Weights of a small transformer language model: gated attention.
Each number is 128 + 32 x the weight over its row's rms, rounded and kept within 0 to 255. Layers, rows and columns count from 0. Numbers have three digits each. The size before them is the row's rms in percent of the matrix's.

# up: layer 9 MLP up, 2304x384, rms 0.0492, rows 223-291, columns 0-95
# down: layer 9 MLP down (transposed), 2304x384, rms 0.0467, rows 223-291, columns 0-95
up223 092:128088153136055128112141161115092105166131099104133177127158138111095163061136133084151113094128192110108167093140108083138135099151090166116123162096124156125137168129140142123077131127101170084133091106088118088123140180122088120122167123088197133126113177065121106121141086098120098171
down223 093:127109084113075141111130172063145155128125124110141136152134108125147129133136142183070154148161128119128144161106083100155099089129120116090072158094156109120069120150086040129167086146099137121147128145136116148100133088170114106107169171172094147109188163129140123090103120149150090121
up224 113:100111166142086224131139087139128132142133121134172113082089108116137076104086146108131176126163144083108200166157134141133160100147081152169128133073135133122191105092159126172085183119155136135139107135094137160135111115177132127114097125205116223128165125126181090118138125147116123107
down224 110:134123156134104127085117122140118106143174119137148060094129136113076086151153146060139142150155097138122126130166175065111080156200175098146115106177146164083150131118151069131185114138113118132114195108076213116101159138119132150170113157127137127084094116152108117156192131174098142165
up225 109:140148139150130174097126058090103085161159151124146082156110101130118131096187124148168230117158128087074141132108140120080095120121070063211095129120126107123181142169143115165132051150094083140166089151113075195166143114172089168153106133143090153118164140168090157152125169094115153088
down225 109:090148095151166151176137122110124085158153085099145114153156135166106103142105121128150099100157158158137130074092161176124165134123107163180175098195136189098177107134195091156149092117180159146133097143143124167101085153106114143069084202152121188131143115164117157138121130089122132179
up226 116:114133167184129137046101142192101131139149112110103126093104067105107123100062157118142154131106135135163164121168062079095111105138109119103149196097068104109150152111114121136101115130138170140136105100159090148093138113112112090157079114117129185141115096121171112152150149101120126049
down226 113:107174148123157189090091154141078073148195163160123096169045083161127111144112131178127122144156143157120095121116124159102151132167161118137141199136137111090110062122111121113099130215083146126193133099107141129110100184134138124104168099125146087098094119089120133119153105115081077103
up227 093:166163176190130169135143126148154116119163133089152119197090120130108087127147078100067146115136161122103183118144124128168150169118150085164109089116155141165119135137126118118140173119080148147157135121060093160120150094130111102200132072104182087131197097104187170189122182120099146141
down227 093:140120125129105143194178076155179121119085072152187136114105152085151099161080151187115110182122065141164119145123074146132155173161134113140138153139120175120096124105144116089142099127221164167152128174130155136134151106160125153144132137139107096104091150202112131120161137099150181149
up228 091:124095156139148158116180102211115112163096121122140090131127119131145148136212089106102149127130109181143180121173075148119099088114119122147144098062166159145109093137146106135141094125131119129143108160138091169150145120135091118107085090160120119147150123129156158173133119134092226166
down228 089:139155146163105155168149170072136148139124057098168159159145127108162108167082192130112114162160100195138116126144158149119151135187163109104145107208151140056093151078158139141120140077073161128150126129158113132083091091146141158185114164083158148110109104143168057109109117071165144084
up229 099:135072151117120104114133102153151066128115087081125131086182086110114110174174059142112132106127168113128155204115102152150176163115105103176116126119146153133170191137099143121109124195073175074139130100115112143144115133083061113134112164136186103074124070091079082120125142150061165111
down229 102:089176109102129097161113103102123133152162176142145101174132078099142166123161110125179114092129111140107116116121146192146078147103118119131125151106162143105134091159091092146147137171133084172166159106106139072129119182125139145137172138141129081126070090123107144141090117118106156122
up230 099:118110147152172154121140137152105053167128107155192088134077044158108166115133100173127152149132137125082139148123058168142134150146085100110176128059159081116121143147112076114118097179144139106147134159142114098086109130186093126112150123202149150155112075151136196172092117163121122140
down230 101:121132098138178160103171114099086133101151102127188183157116076115114097130107102086152159141121084128117134147173133101130175113216118080121145105058170144162117124128138145136129153184147174124208152161108146125115109161132091143150117130103109153162117075135162130223149143194175113143
up231 104:139094158181154196108126159124146154124137096090112139127079109087103132100118147080160158125128148138075171107147106159160139129138124144151164119107175084104212131127103142123105117197155111136126184103156091163136123070143113160166102161143131101142230143095172077186141122109103101062
down231 103:104139101083169166092069133098090100135153210139176098127131115104120134090142148063135170152153104136174114094179109115173090123200186155133179111133101155074086137189107121103186174128125107094146140165141074105107131055205127131098091138139151168153106153112154100148134118123152132111
up232 105:121163139098142149100144142117168124125117122074186112116092137115171044108121097099152116142068133105152132125127176145134153087094123154125126083097114186149133141109123142039120090191060156121144114084170133165218079129079069108134143109099092087079096125170138130164138111184033133076
down232 108:150161124122099123201109098062115142112148142108151096147113106126134148133133154162138126124126122180124117152167113147094177126101159148032147109134102120132147127087126095076104165113159075172160116050158129162151157131149147155182088149093075204121119162127157144188156142102121114112
up233 099:156092122155129159102178143162123077195118095115150101108081151124096137186143141123114139127155132153181072154164146108160155183129120159133195114072080121074190167099125114163041136128136148060131128113113149114087099128164147110140106098115156175119134147115068106141157175177150158090
down233 103:133167130098144132105119141125121141114137079114126134035143091106113114140091112136111158128165145166139113081080061080179136065200188173104115106102125086118120047120149110151117097144180132077144124153129129089113114130150156136146170104152099145109080160167117109138127108116109141102
up234 100:149104171135152148042097105130097158119135161106134144140146125121145082127123109123139157112134143083108207132087063124141134079139139132128105129116057120153111106118070103085125122210134139096112128055108128103128161131106122117121103150122226122164115063135135166148160141124081128068
down234 097:136094114156176139111097163106176121139189169094146117129102089148147131151174114107167102216151071141105065100138131079138100123128143164142160119089066145136070085089093143131150126164161126139166112148131115106131064111085156198158110097135091128113130099118175146092111148065169103134
up235 107:124122170165163163125080109168128126155136138098199070109188123188137068106215171080170114083130148136168140149097088122147115128112111173123094148126117157146180123052171125118161161122127139156104141115154115111101145145150157190104137082125211098124122175125185157130130151164115117117
down235 107:164077102119130118045191130106158130144113128099142140136177158147112080111144154142130110166095101157135151135202130165160106123152122085127098148168135106136078107057183099081143116177130133150205117117126091037081112121112066150098075128128115149125101135148089111108156206095115093046
up236 112:102144153183171104113155089093103128169140140105119123156096117152112072082165149086089162187152171107123193158081150192171141139135088112155128109098075058151143134197137146144122131231107126156070121103132113163155072152104125157123133157149109109136165159109159133128185156131082130089
down236 112:106139152104138140126110150114118109132120155154120147139175126120159127171127114098137103134096142137159160128095190088187164113166152152161108041087104113091146176120088132114164103138143134129155110148121184156157113147128085120156122103181085179136086159160183148113124117131145102140
up237 109:174127234150145210100122133096171122145146128133156132099079118154079163020184131158112134153139144158136147139094174153144212138198104126165090165117134149176164125097137147110114109171160116105071107110146112135141114141114083168147122112168104185176142111157166075169105130140116157158
down237 111:150125089171146154118145152087118092097116098133152118093116149070126191100129106056103070143163120142106083143138096203071133121171107109149148178121078114177063059058094134092122140164167166118144131165156140072152118211159122112133141115115027132137136042105141141133164135160147089079
up238 098:075115131213091166165170133139134081127161119036128138124126092140107136176155160132077045146147147146115144093137082158134156158175130091123137115116118131194115122098128121126078136101131141091153143091151147122170140163152126127162137093098124104125095149094121152110102151139094125080
down238 094:167193142119087070192162163143153144159118071107086111145139080128171093146185121146089136097133107124123113180095097121196136194085116115095128118120160101138101110151105093128075117153181137119133162093121142211110103165119125102101100127152097136120146113124096128193107131136118142128
up239 098:128101161169106206152166193175127135135146091114093125103134097151019123154171202130117138120130168125111103175207147115164138142162181116135142132142088114095160097122132121126116151145103136128133187095165134133092133118116120145192104132154139157129136206146086154133153129094107136082
down239 098:086134142142189153113099151127157144175156040127112128132095074161125109094129115108134101176147108183125137086120171169071186189123143139105128116097165139121104140134146120116076101142145110121140115087123178112108204147086174150147141103127119214202091163138099163118162069102063145091
up240 082:088100168163062178097158160161178104153093012130198114162151138146129125155159165132111111137167134144080121135121154096187134114133069113142140114111102189148127103060138103136091062171113118153121118147166109115139072081155021156160148148129124112146108146146149143137088146118128187095
down240 078:112080104154176145053149071189117142161087140159103108110109148185102130084148155126059086135132146163131139095151132181120077095104083127124120129126170112116153156113142118153196125124104133072126073146133119186073160123154127102120122127139146175157118111100136139112125100119079137108
up241 094:154106152113103157107133094147096103124135089121073067144086105113135121080103097087153149107133142098099109100229088181136160090150110111154094133111089080174153119079126161150143106126079079102094117146124123092184144123140144086117086119183139121191131176088140087082138102100095150163
down241 101:135154133093095095134196120127180144146131110167131125053160119114116118109094137093149178200113155106123111112104112066141099132150170150123114058128147110144203143106113139133174128114114135110177106102175143165096134141176107182093110126084145118128099160096156078145110163154104118137
up242 104:096146144133136128078065101145159099198167149080170161142155091093093129086119125101134132122150165151097150133113129121087165154141097141060149111113133165136077141182074089138161128179171132142151079139064093117089121144147097160153079125164145132198086130145198098091198153124127157130
down242 105:087106129108124087047127122164121153154128103164155114113088093131136133172076101136123089187147109160086109103148121132137129079154184117158136124185130170156141118061149193135117135162170132091096103091142122103107111152110071203161137101118107191169106124122092115133115111116117151137
up243 105:130126162124070163133093106142147091151105135058161173138147085105122171137164081139192132140128143132143163113121119175077137136124122136146164144144133113169138137113037099128106106186156152132134105138119162095169112112128052090137145146122139126147128122141120130108137075105129150141
down243 105:133110139110117148143165098150175109150139133110149113146145120129102132138086146170164181143184103137069146102092038107128140147150094106168151130142100154140166145103132059108146110166135093107123088099075164150138062110151113120096104146092169144082151128161151091151146146135127140136
up244 106:120118138146124160121158105143129130116111157128096172157123121166084179126095099105147131170185102093099131123124131113120180117150062107110111186106061135160147177169168121155117080180056139104096137142116089126199106153156143100132130122173150113105148097073130130143075136090091126074
down244 111:113159095153191107163147163140099119077074093116097174145146120129191141100118087130132155110117039135126108154132127123117130080168137103117133092131115133151158160170137062144186178115139091149159123118120117152160084102111102118114077076106136157084133183121167173071105124131161110076
up245 095:164126159165132121117117131097134116151157101134128081134152092158107189114098175093109127167134141124105141100130123110068154132194134082130185121131096092085080137107141132096032139145139095143127134071100124136175144113086111138137095135173194128180087098111147094125117105144140115101
down245 096:104150151126147160173136122095138161091148165144130138114101155087142077123138145130202140133186131159151117111211080135198118146097198155112175121183123107164139157121105090232152195100085160130106099126116126134116128134153137139106161125136083162126117145146197157141121113097154165134
up246 086:121164164107106067155159162089144152160161094099108105146118155090126132144163126151141118205150138137211115067144084092151092149105165099141081152166041145087135186138165143177068160148102129104113115077061134132120123181191165144122153163137166179172201077137127051171100120123161151156
down246 078:175114077103142144081067099130069126099155152114184142142104123087123165157147105155180162148113082062081115165142136095090085099112152137124135107093161195116076133080068125098160076151139128087116101127170142113121125093144073107077105106122121111141100143143078137063143125152119107072
up247 096:176128184203162237145115162179149137120136086105128118121084133079115121138113150074137169151171123123107143145140112163107118137129146111125113107145074166112161132159135062147124113224108155098125097151117100195113082089094086122137106126158142185153113113122158094169112175112132133117
down247 091:181157171168081095197190112221158178115108076163109111096137092159145176078138123137100126130122118142164068181148171206110114153160119161106139122134103150175094080098151108173099145075194114082098098086117163123136155121171123119121145171120172145079234137149105175157021172146120149110
up248 107:088087202153133143146112134128108157142141107131158152123150145153083105078073168162129126144107133116148127107117111090120113118146135061125127164162151147150167113100114125171146106129112116161119128132138182095139168132243125115184072176122121162107135139057124163113140111129053137108
down248 109:128110109110116120157118059106063128129091106127164149130132161140075181105085184129135117132148093129123099122108103131109177089163182108078110126143140109127105157112148081144132088190144136165142061125153166113121123169169075102127117194125109126160140106170134063091091125115198093099
up249 121:152142128162078162134148073141157055181127108079116091116140070124143115142137177091150181104127128096102142127144144145087150101155110166162157210121130160120170145160076161140094108152120190155092065087134102118115154156144099156168158092145134156114127143181141128147162213144088159097
down249 119:090182109071116133147071111097115118146144164102148143123094099149188157140169157121084155164155128124164169148142093049104118125169171117111148106140145144135152128147098181093205158115149134104147126093108096160053138108123145112147167143125114123155160165156114091108143172133131125145
up250 104:127121154214119188149110131128120060176140100117144101123111058129109116129081126107104163087193146138117115108144121116147150130149145087100180123109086111087058208085115182182109151171125141154103160087065133163137121099200135142220148172092168163163187140123094140161153104164111200115
down250 100:125128196122094103124201083150122132094142130136083136125090105142169115148151144142125094099157097143144144137140160115072115163113199151114085174188153125092105146096179154176051183128134136168106066162180122067065135130117131132139121158091145111097120126088195171214038153092143130142
up251 107:145129190116083164139138148136125096161122177121142164098134138165134151164158169101120124118133175121139143097124115124152166153126173117115134144171101134143135167086146134079102135130130072167120099109124132104185149145168116107136111141114110153117080118165103115153116135146149134076
down251 107:130126139139141170170097071207076112163080137098116137161122092106136158157126131110096119075181120182111115094098104198225157185114127116156056147160129108104171107183152144117067162121058103183083095119134188114139103106128129074140192141096096140113107125089169128098154130075120131098
up252 096:188096135147135100071208127114105117158114108105146113137143074190097148145141121112201113101124111129117165154110124124159139080168080122164147150041096114078145218184123137137138138138145144162108123110147127167195132060087081121101108135123210140145133095148125088139155128129089099081
down252 098:136116132138171152116108144088135143109145073121072109129126073162155154086138159200141141142159076116091132101142118101165142117161145200110160133124152165114120147142190213118116100132142119157106098152089082113104128129121074118093172152154145117165115106154105113151091113039061081108
up253 110:120129203137155127141095115129073112135163156119120148122144086166100130109116100132160164074160130143107129158104115167132121111134090097176137154116106121146194183126172098084068076144090099144090166102088147161126125114134145142154178132095146183189172107126177123080132125204130184124
down253 108:138140091082144146131129114097124123159088118130103148099127173134099122100143119179162114154150096123111090159183115109161113130162088100074163192134210120093103142118076133147098150151109158140130091143118138089172115066160128167112083161098101065134063154101130170085111157141071094118
up254 109:136090167119114130067121088143159098112149103105138176179085057092105149136167129128132092073132145149121132130090115139122138052149158149095138175113069119146163081113149068102064121170127131188063113131172120158122125125142144126153121106120130131110159144121147119112047123079096199044
down254 109:098100170091142177085107131115031106132192232140097120186127106091114092124100141103104166169124105127119144089118120142131151178148137111124155140181134128080152120129171121165075117173089084095123139130196086106123153138093162159115118136086133139123156114117127146122125091147113115201
up255 107:116150127118123139117139066108122130144177123102154146171078075096116086115117141121135119143172124063102139149152072116137086138161136118111125106088140147160196126182106129108080062131100176065091163156161156176123157076144110153140076103186116074174171121148142114105155163123135093088
down255 105:148145124118104110153153099081125095125148213177116101118101137203109111164127111127132095087139144198119147153153180112093121096079110097150091120131143176094130141094127104143071076091099155103182133106121176145114111186179100148125097131142153190111146144110100130186116160094112121095
up256 101:117113153135137131170097143168175106156120134128211095155121111159132122142216109154139121106106146094098142149069058119091135212172085081087165129036147144171146105134132093124153068145077162138072174087107113174135103129101146125193126116167144132080150155101124129102118143100155136135
down256 101:098094091128163161079061143069123105116101127122105141083150084156138111087102164136153124109107149130207091131159117138187107152157088105161105111151164157153108098164125190041153117099165132140149135134079124141088129139195164111132130116112121123197192154146150136134187132145101126130
up257 103:123160132126141152143093127147171068207164099107152120117102104216143165173134164202103065203108118123106176140131127130165166133106078114121142131110107151157144116164169110115121110111126144110140137059108100135108108115135077163145126079139078169073110130164113146081061129094124121154
down257 106:078109141164128121165126099192135182066094074137152103149176139188155088084148118089192148151086100158153126142112110114128049062159183124148120113160078088157094151105111061138051167130068092101128136143103105142168111104170118129209125148092140063157105139119137140145167143180132138182
up258 087:101018161189064154081098132193168095160098129107162075097073088113072130086177149140106109166174195108147130129178100068157098084168123156091138105092122169173177103110115166161130113151154149108121130117160110095071109156118072162089141086127156060110112164062108124105114117148158158135
down258 083:213118178134099144157189170101160110172150081147105139121138176131132117156163136137171142061101162184108140140155140157157119092170190135140047165178091109155151116145189086109112151102125156135132093144107107107162139164084139173138162144095090100089094175135146134101121175143118109194
up259 101:173123127152099118120128119173185080138109120120124135075160042143106072098098098095157128061152143155153145088138086120123143109138131147163099173102120092153116110148099091129169048231099124059071151106183103125147151083113116075153138139111155137100113139185120138138114144127117132176
down259 102:202114087124082112121103099144157136133119126122132128176140115122131127155149123140122144113082113125154088073117092152093069124116117137102087117142088137120080112132103063092147148094125151180138118157162184126176140131120174139069161121103129095116091167159128155129178115146197082140
up260 115:131128172153110210100103176099183114119147119116159145128156142114057095115128143141110144095145132131114106177096118163165134102185142118180151100148119135140159197065096069045108129085065117123089103104156103176150161143104104161140110131097096106131072081103140166113079071077137170104
down260 118:113139056051100107154106079108107156069129149137103129161146096026083108148114133139162133125122112170117128130153170078157139093103161120113189132198180190167152092109109134093129159156080098155133169166160154151135119146133134131109098126115115127157091138162092120114119125106185146157
up261 089:139080105125132102137128078129095138190073116106146163146172134208100108086103180130145114183138115156143159116113108216179179157113089130113086158136152147104130163145105083103149160181131146080144133146102162132083082113106099116190102077123151162181132076111087077093148136182130128105
down261 091:101114146120120127106144179118108111157165073141125157116110075057105152153202173077045189130118161096129144126129106054103109174098220142114171112068098048156129148116132163091089157117109092162139090149182121165142134163110141103115121151124188200112098110170205137122151140100117167192
up262 110:149108137118139126144149193143125081090142091137126136164133158155113120145103110061107170133172137128149092169131138051154155119168093108131145142103105088181159113173145117134109108174144111144110164117126136158180115165117114046172106060179143131052143110098143154138145115145115148116
down262 110:146119193134166147106068143098110096149193152075112174164109157101119118119137147105066149149188124106150158181125077144111093151159130047091104094141110094137143082129111116112112155139142118150150177141151109152151161153106124115170175124116107105114120092166170153088149127121089164068
up263 101:172141136147126146093137170143186158083151077120093096089138136102127149179177137099143157136196164096142178131089165172006139100096098081138180080076069163154105141137127088124139133127151138149131158119091154145140098138128129130116108140101188152157140104161126122121171117175084142115
down263 101:097140142139156158150107133102080059142105161136121135121110166133132152147126184121129119151155083122101107135118098129091134113085140091117110133136094118175102139183143065153084083145084075127106108110142094109096137108144120137132113103108064129158054098143144167070112098095124157131
up264 099:128125151170139129115131168137125105125120109100153095166153156119117154113150095043172103159154192129129116159158151155041166078119061155163136073090108143157138169127084138096145149156073106110099146087133126116159065143101129075137079142150152097172142136107122111101110081183171123114
down264 101:126093133103108169076140189090077097087178153116144092146125095155126074172101093150123073094107089184099166180166166150140158136112109108112082135144122107170091187138116171164087100105100145176105146179107081077158150121144108096154142117079181174125144149075164101102152074089184084088
up265 090:135127146147152122153094122131111107135136091110043109131088104162120113111098185156129126096146117104053112087171150164152117173153098126103159124111172066106112124076162125136072133177138159095081175107117133086127202129124081162161062133123104136170090118116167137140082099129125122119
down265 089:163117122112145135138127157157146121158109100119191118105094091069157073141165118074155122179159131169189122148156119121106103127137121145160133186145136134098113123123047126075142139184126109146149131107148153166137096118147052079153144089151157181148163123159105131136132107106140147162
up266 085:145148154120151108114128114120083135152099128130119126182118144183178127090173148123144157101096139113128105140097175132133164117141104106145235117091075152140190087094154164152117106127129094144154182134077117216186085085144103100174142138172133116118163139113125122149139092169031137082
down266 088:100110202167131174138137108110111180093142130149140170146135206152166096188147113163181165140153098104151123203059119082097132136124134113130169094189073106133178087131178102102101144147089150198142145107095189093144131176137168173124111073119108221069069118094083099090113100076144111145
up267 106:184025126170141156098156107144097083113116143040131128173070112098109122129148133110142099145091187094105125128135146119140176198106087109096094151089078151171164142099181145152058140152116123130138100131064094175144145110128145113150149136108126126162133125155135175108107131160119138076
down267 107:165128125092166133137114086137099118143123132131135152168159127095127148133130143058132116129189112161128096195143145127130127134119145119150109185146119117159119177124123150092153096126158158132115107065124119123151125110180136124114090067131143081140096123137157160125136109128130119106
up268 081:120120149184099217097126168125154096120121104158165145180133106151116128112139133118129092067115158119086110094122080081187142060187111072126125120106110139117145173112144163147101170134134159139119156125117153122139128121192072088173120129099127120162142173082098150172136154103159123155
down268 081:133104167125136130115142126174167176083148108180142102114104078217174116129164151160153046144127161172128122139138170207072128098105156154121116145092089097098124084097178090148076113122057115118163102134085141146146141079141184159118084121120153168157178133153115133191078119192146099100
up269 107:163116163169126209111092152125178157108099087105099098146176118135147146184077151147148138084094141099074220163108099155147178146151065142136191178127152160161128146100109111118171092090104147147061153087206144138131118132157106132171127126173162134154137120100146166155160125142146161112
down269 108:142159136126118128103175134115133163122116103143125107131142126153147052126144177122097085158118097141138133089106155137224166155154089110144106163134133105130149081134148131096105126103089133127183117129166171110159141122103107219103090132207122055172105108113117148133174160109130148144
up270 107:110108187215118139160129122139188151130098118114097117161075064131084149127074151110142143136106126087087161139099128176185145139117163139132161069111140149163145122093120106073139094117132169120135167138140144128089182142109174114149082121107129102148158094209178124104181129032131162065
down270 106:080136107125118132125130129127120101166154143122086132097143090108053067144105104107145142091093135104175139085158080120170129081165135109158158162104132147117145088173183130125122102143141132046121147106118101139162123175051205194125124081100080125140071130079178078154148085070101128147
up271 103:173150153169138209128122107142111112194151145133165147132128058182130110103176112049160124098138140141133116156135110196100095095147119155170168085095156143088161145161102123123135099161185142054149166146093093124121109094087102105079163035112145161172128195131139145060083125189111109064
down271 102:115175094109173130140071154163121178157172159130178168076079104124133098124158060102151116158108131138185158141108135124150168116092124089115102063067122119124159168101118153137129186123122104081173131105066117069114135135147142202148157103082151107159102168135105100103117125139148108066
up272 092:138125163145081115128147125188113127173122126104148120130104064096074128117120133155100120134136199107105155119144086149104141183138119128136098121074067135110147161105098148088149168179113120158102104162145106169139155139147074112140095053161137115145083096155204138157133127155094119151
down272 103:103158120158186115124105158119124136117169127143166186140087135142116082103136128082086115146102111100129136108177129138091046128151067108169106061090132115150104199137094106102137119153134142142105155164132145178113141099094093123087202118119119145105075108155146088115106127109105093076
up273 105:161106127153123121093159079096119140141154157118117056161060157169086143184132126163082199183154123140136185171102154095133151114138106123142195163105091146117148129138118106105123080109154114107096188147153146166217123109096090130133013157124141165128152114131175101163153133145158131147
down273 107:110202142082120182104120139142137142126119150154118168126150160128174158093154095151134138143115130124114168055147133083117133107159106163146112157115131135149133078141099103170072123126156114116131114182123116118084137177091158125173097150151172177135078149091167101116153054107121171068
up274 108:121068153154129131140116153112158101178149139094136123206118077133163122135180149118095188157102143135102159102052160090092066129115131137063138089130152133130145120098078165124108096189085146172162148152115162119110097107155150135132067076129098120130141098071208085133093132088142142141
down274 109:107140094138155148078111162115106082176157125133155134143094147134170099107198148127131135188174124155135095157138166127110138058140092136098178133106164128187127148007114128116139118080093132131088130088113125125120109139147191094168170139156123121162101131128134197138161110107178122135
up275 087:170122136138060110122130111094119105140120119068121128156150101162134098131084120161101090147135114102068117140094104140119122138136124065116144130140107130134146145172182138106114145191111200154162176126096115127132173140111102107168119131185148138149129084146133129169168148078128097099
down275 092:106118058171145081167120110090164166103140140109177126169114161173136177119132066139125137091092086081133093082111077190120156223151078100063133078097116099140155149101126064155160096104092116127162126150088108112103090141121182141119125090127150157117174146118177102133113087141071047203
up276 100:117085159172088185117124122114179114158151113100197089155174122165036053096086106069154097081148145107083098112135091135111125128118109161087105100128058158096124182161160140180090169117187179088111113095138154103159106135161138096130091169178094152129129188071056178100190181087115132140
down276 097:155131154110202148091128138130154084149198156132196153168165092133122110147169123110136103124120078134099122131164167133105116087163212095129126089147132184188154096090121102083054157086103149113121077085145144166105111154109172096086134058102078137128148061123157128166137131157113116092
up277 102:195132149166087119070113144146099119167135104110101176101143112118082150101107155100116182161163127081137162188110120129081095135129132123157116146070109153189167106114139147120083181155092130091153128085140165150116064068181063174101145122118149117137196146110064126169154176164084118119
down277 105:075136128169123100169107129105122109154099104142152113151159081105117154129090140153148163169104134145175185104087159114165130155151169168159103078114157176159144208140110116128172103123148171169205144125134135115052120123095088090106101149130115100100149086129129130158118122118113106106
up278 106:176122188103092190145131148101110122125100119111151140148136092126075120140214179067149141136105170124107145151190134141104096092081100159108105109159137121159138143104090085159077145177089085136129095072107099154156134095172153097161058110164124172137135201096105151136091097124084163111
down278 106:112158118115111119115115135163091128131156107080118119174145152097134180165156080158132160146122116118113119144117193096152101122092119096077137124160180126176109168105120121147143095097175114132154134141146164141169192048158163216116148146111167088098089050136129103139125154077128096082
up279 101:140151172182134130089116111150121096143125150150106110140143149144104023110149146129165147128188144152112111135069099107181098157216126139137146114128058160087094168147135100128168153135070133158043150126116085163136137096079104103133143127116187128154092130150188113166135107138070160106
down279 101:098152126127114163186132168095115092138108083091139097127114144159080067146153143095175157108094090116130163140066126125165102156118146103162126138183103147134100121075077120203189113087115133134136140175102099129148080140132041105144144200115110121139092156173063176119177143102127147147
up280 092:108138161125123183161102107105099085116100121079113158089157138136118148145177088120203111116133167100132114110158100095101134111130088111175145191113176113125093133111151143131158112155148091143101171116098176162159141123165092124116173152173136094127139129094145150146115105107118163185
down280 089:176131098061120087098089185169159097129139109128187124185127096133169090110121160137115114122107118129107103146108109127141176122094064108109164078098112099068179150110086132072116143072097141099150125117117142114124130135132184138102040123084179109131101160125140064095080154154071153070
up281 100:090098148156074235141129071193090063194188109109121133171140149171034084184175119168165123154103188135151201138110124094132158068126110089141189126080086136148149185175145178157161115107163103060118104098143153126125132123139141104133138107161170149084141112145110145091150133164131118105
down281 099:128145195140127104136179076152108153172133102159116155104184124117153132113149146120084163099170115151153171087132112176182125071125181155088101176130124114153119141151155057099106175146100127123144111177150160030094150156131126115151130153089116140081105146155182136153088132105103139120
up282 096:135113156224109172112108105140127066133160149096153068068107114111130159143134089102168106129148174160135117158122090123081135160197087143192183120072146153148118157060055104089095139118086114093023119088176107125084140092165110113155083128155128180130130122114094146142108140109122161153
down282 101:127150101182119112105143142119124113164147125123145201085160184093150171109153156079154118106139134174109153175090135167110123122135128190160167069098099112133075150090148132152157091106130142170156106096118098177086162119157070123134160138147107181101111190073098153110159156090134113110
up283 109:138080136160089174135140109114187142089157104111160166108071126132049134106094139104149086108182166120095136183162147147075097110144132083081152059124109113130160114059135105144098111146122125132164123106106125128131123138145076105123066123134173136101126165108147105111111146125094165120
down283 108:062099094142141162145125133080058081102087147097102125101121123123087104115124165119094145148179090109224153117083174089144138111098153150134118114138078109156123149131091100155133118072133142168152152135139098098056160059098107173156104152133150165150124158167143140066149100076101196103
up284 097:098132127135117133092111199187118097131127146109111126098146110191092175084156141110115053098186143127070124156125088123115089164132106140120145147151134128141205183192132124113159112170114163120064200125124098108142120087081141105171029134112111156141122117060113102186117179110079146149
down284 094:052126142103119055168206120172143121136175096107174132150155094141109137181127107121145132102141068142126142127111140133141127068135182104121124182126110135173140130105091143122089083102084202073131180167115132069099115095171088080157100184182101132179100164160151105112152136187176194110
up285 106:122116150153138159139137146092142093141113124117171107148115112123149179126177132111109107079116156125093161121122081108123210174219108124167172148106145128173108168098070113119137138162180154129102145120166093133119156158114120143139141085120094118184110137171152159176146102137130109146
down285 102:111109124066126128117114177111147117116182165106119111181097171143127101096131132126100124161188156124092136127158174120124126109095146170160113114087144155152077135119119164143123149153080121147124137199133075076154100148135124141103113123124131154184108102129122133152143165146146072094
up286 068:128119153156089224139116149121205175112117062152136142133109128121139117103091146160115149208137110171116133171123142173130095083165139158172160134140101146131139131138125057095108130129148112153120117170151088141108102089148081049129077123114103169116060140108139159141139114156197156101
down286 069:100060172167092143093146122149152132134128114133088180197090125169153145099148114149113125097125095141164105112156126130135135123121129124062132129131132114132183177048120124082120087159087195081139096093150128083122113144083108109111173154139228091161148108111117081061123180122104141119
up287 110:163112127169111134067099061124131065125137164127137119167104134143118145144156094106120162177196128112131116211108096149156180111143094139186104151129147102131150112061095094166169085136066102081105130133130086166156180085199110150165110096129132111144098144126101095103146109111144127139
down287 113:134115121125139064113129179090114111117154109170074155125085110129095130135171113163123124107194099168127116129175078125189118135095166094130156116196098107162128161139067105151113118129192105108149104119150139103116125083099158199127125158058102115102084140117164155134148121116090148182
up288 096:114105147180071141124145168144170090118080104124110103095143138128127135133171137067133076130182167144085120113134124194098173096154080132135135140079090084125144112093112152129140122114149147081075187141087127153136104117084132115140090079147144146173150123097137122134112065118105121134
down288 093:129127166100039121141129106192210163079142125178193106142165129092189168082141100171181120078089149170078165135122132103184137165170104089156096144108094165148169157148049125145080099113143164118095118104123146104127136121161132144189146117159090119135181120132171194068158113082132103152
up289 109:163127136119110149134124129143127142155150105108187103144117053122095147144150144111107159125202112150126153122102201136086121124128111139160087109087123094150170166103057123189133137156160132052081120086095102144122108129116073135188013073129120142188097124117155122122144065162131152118
down289 109:120185125150144134114139134087051124112104134122158163095157203143085181111150159097171160143086109115091026109142086123141102082145172155104109132097091195110136134152126145111145118081142144116129153187122183115120098075096080111113107152107145128159127112108169124111119125125186150127
up290 105:155078177130146167113098173122082108172169146073128098115110134151105132094131116141155091131156156122117119090098098108100151174123148124082173152107112106183088107175114147110163137152176141126067138080133145070098137155201132090112121116046122149122149184157091144073189176162145129100
down290 107:144113150190109139117130117118158106173146107123116148175131159102194176103122158111150135182163122115162081139080166185132118105100092106183116135107173122079163111084183099061130146125144119097171077131170153124097122098069171152093123087112165122079146115191116160115116173108085166152
up291 110:115096160129147135142115150124165126107082070122208165123163136194126096177093137093126125104126159082114120112131114165083139125174122135169134161118138148170108111115099119075149105123088093129081088098085099134198100179093101094120115094164136152115169149100072077108118156130142149116
down291 110:109116143110132150131151060140071101123121108153159155137104145101141088084142146183082116152148130124166093134154102169092177136126137177136161174104101100130142136112123181060087137119090070160159082191105127165166123179154123132119096154160118128109171125112081159129168060134140098142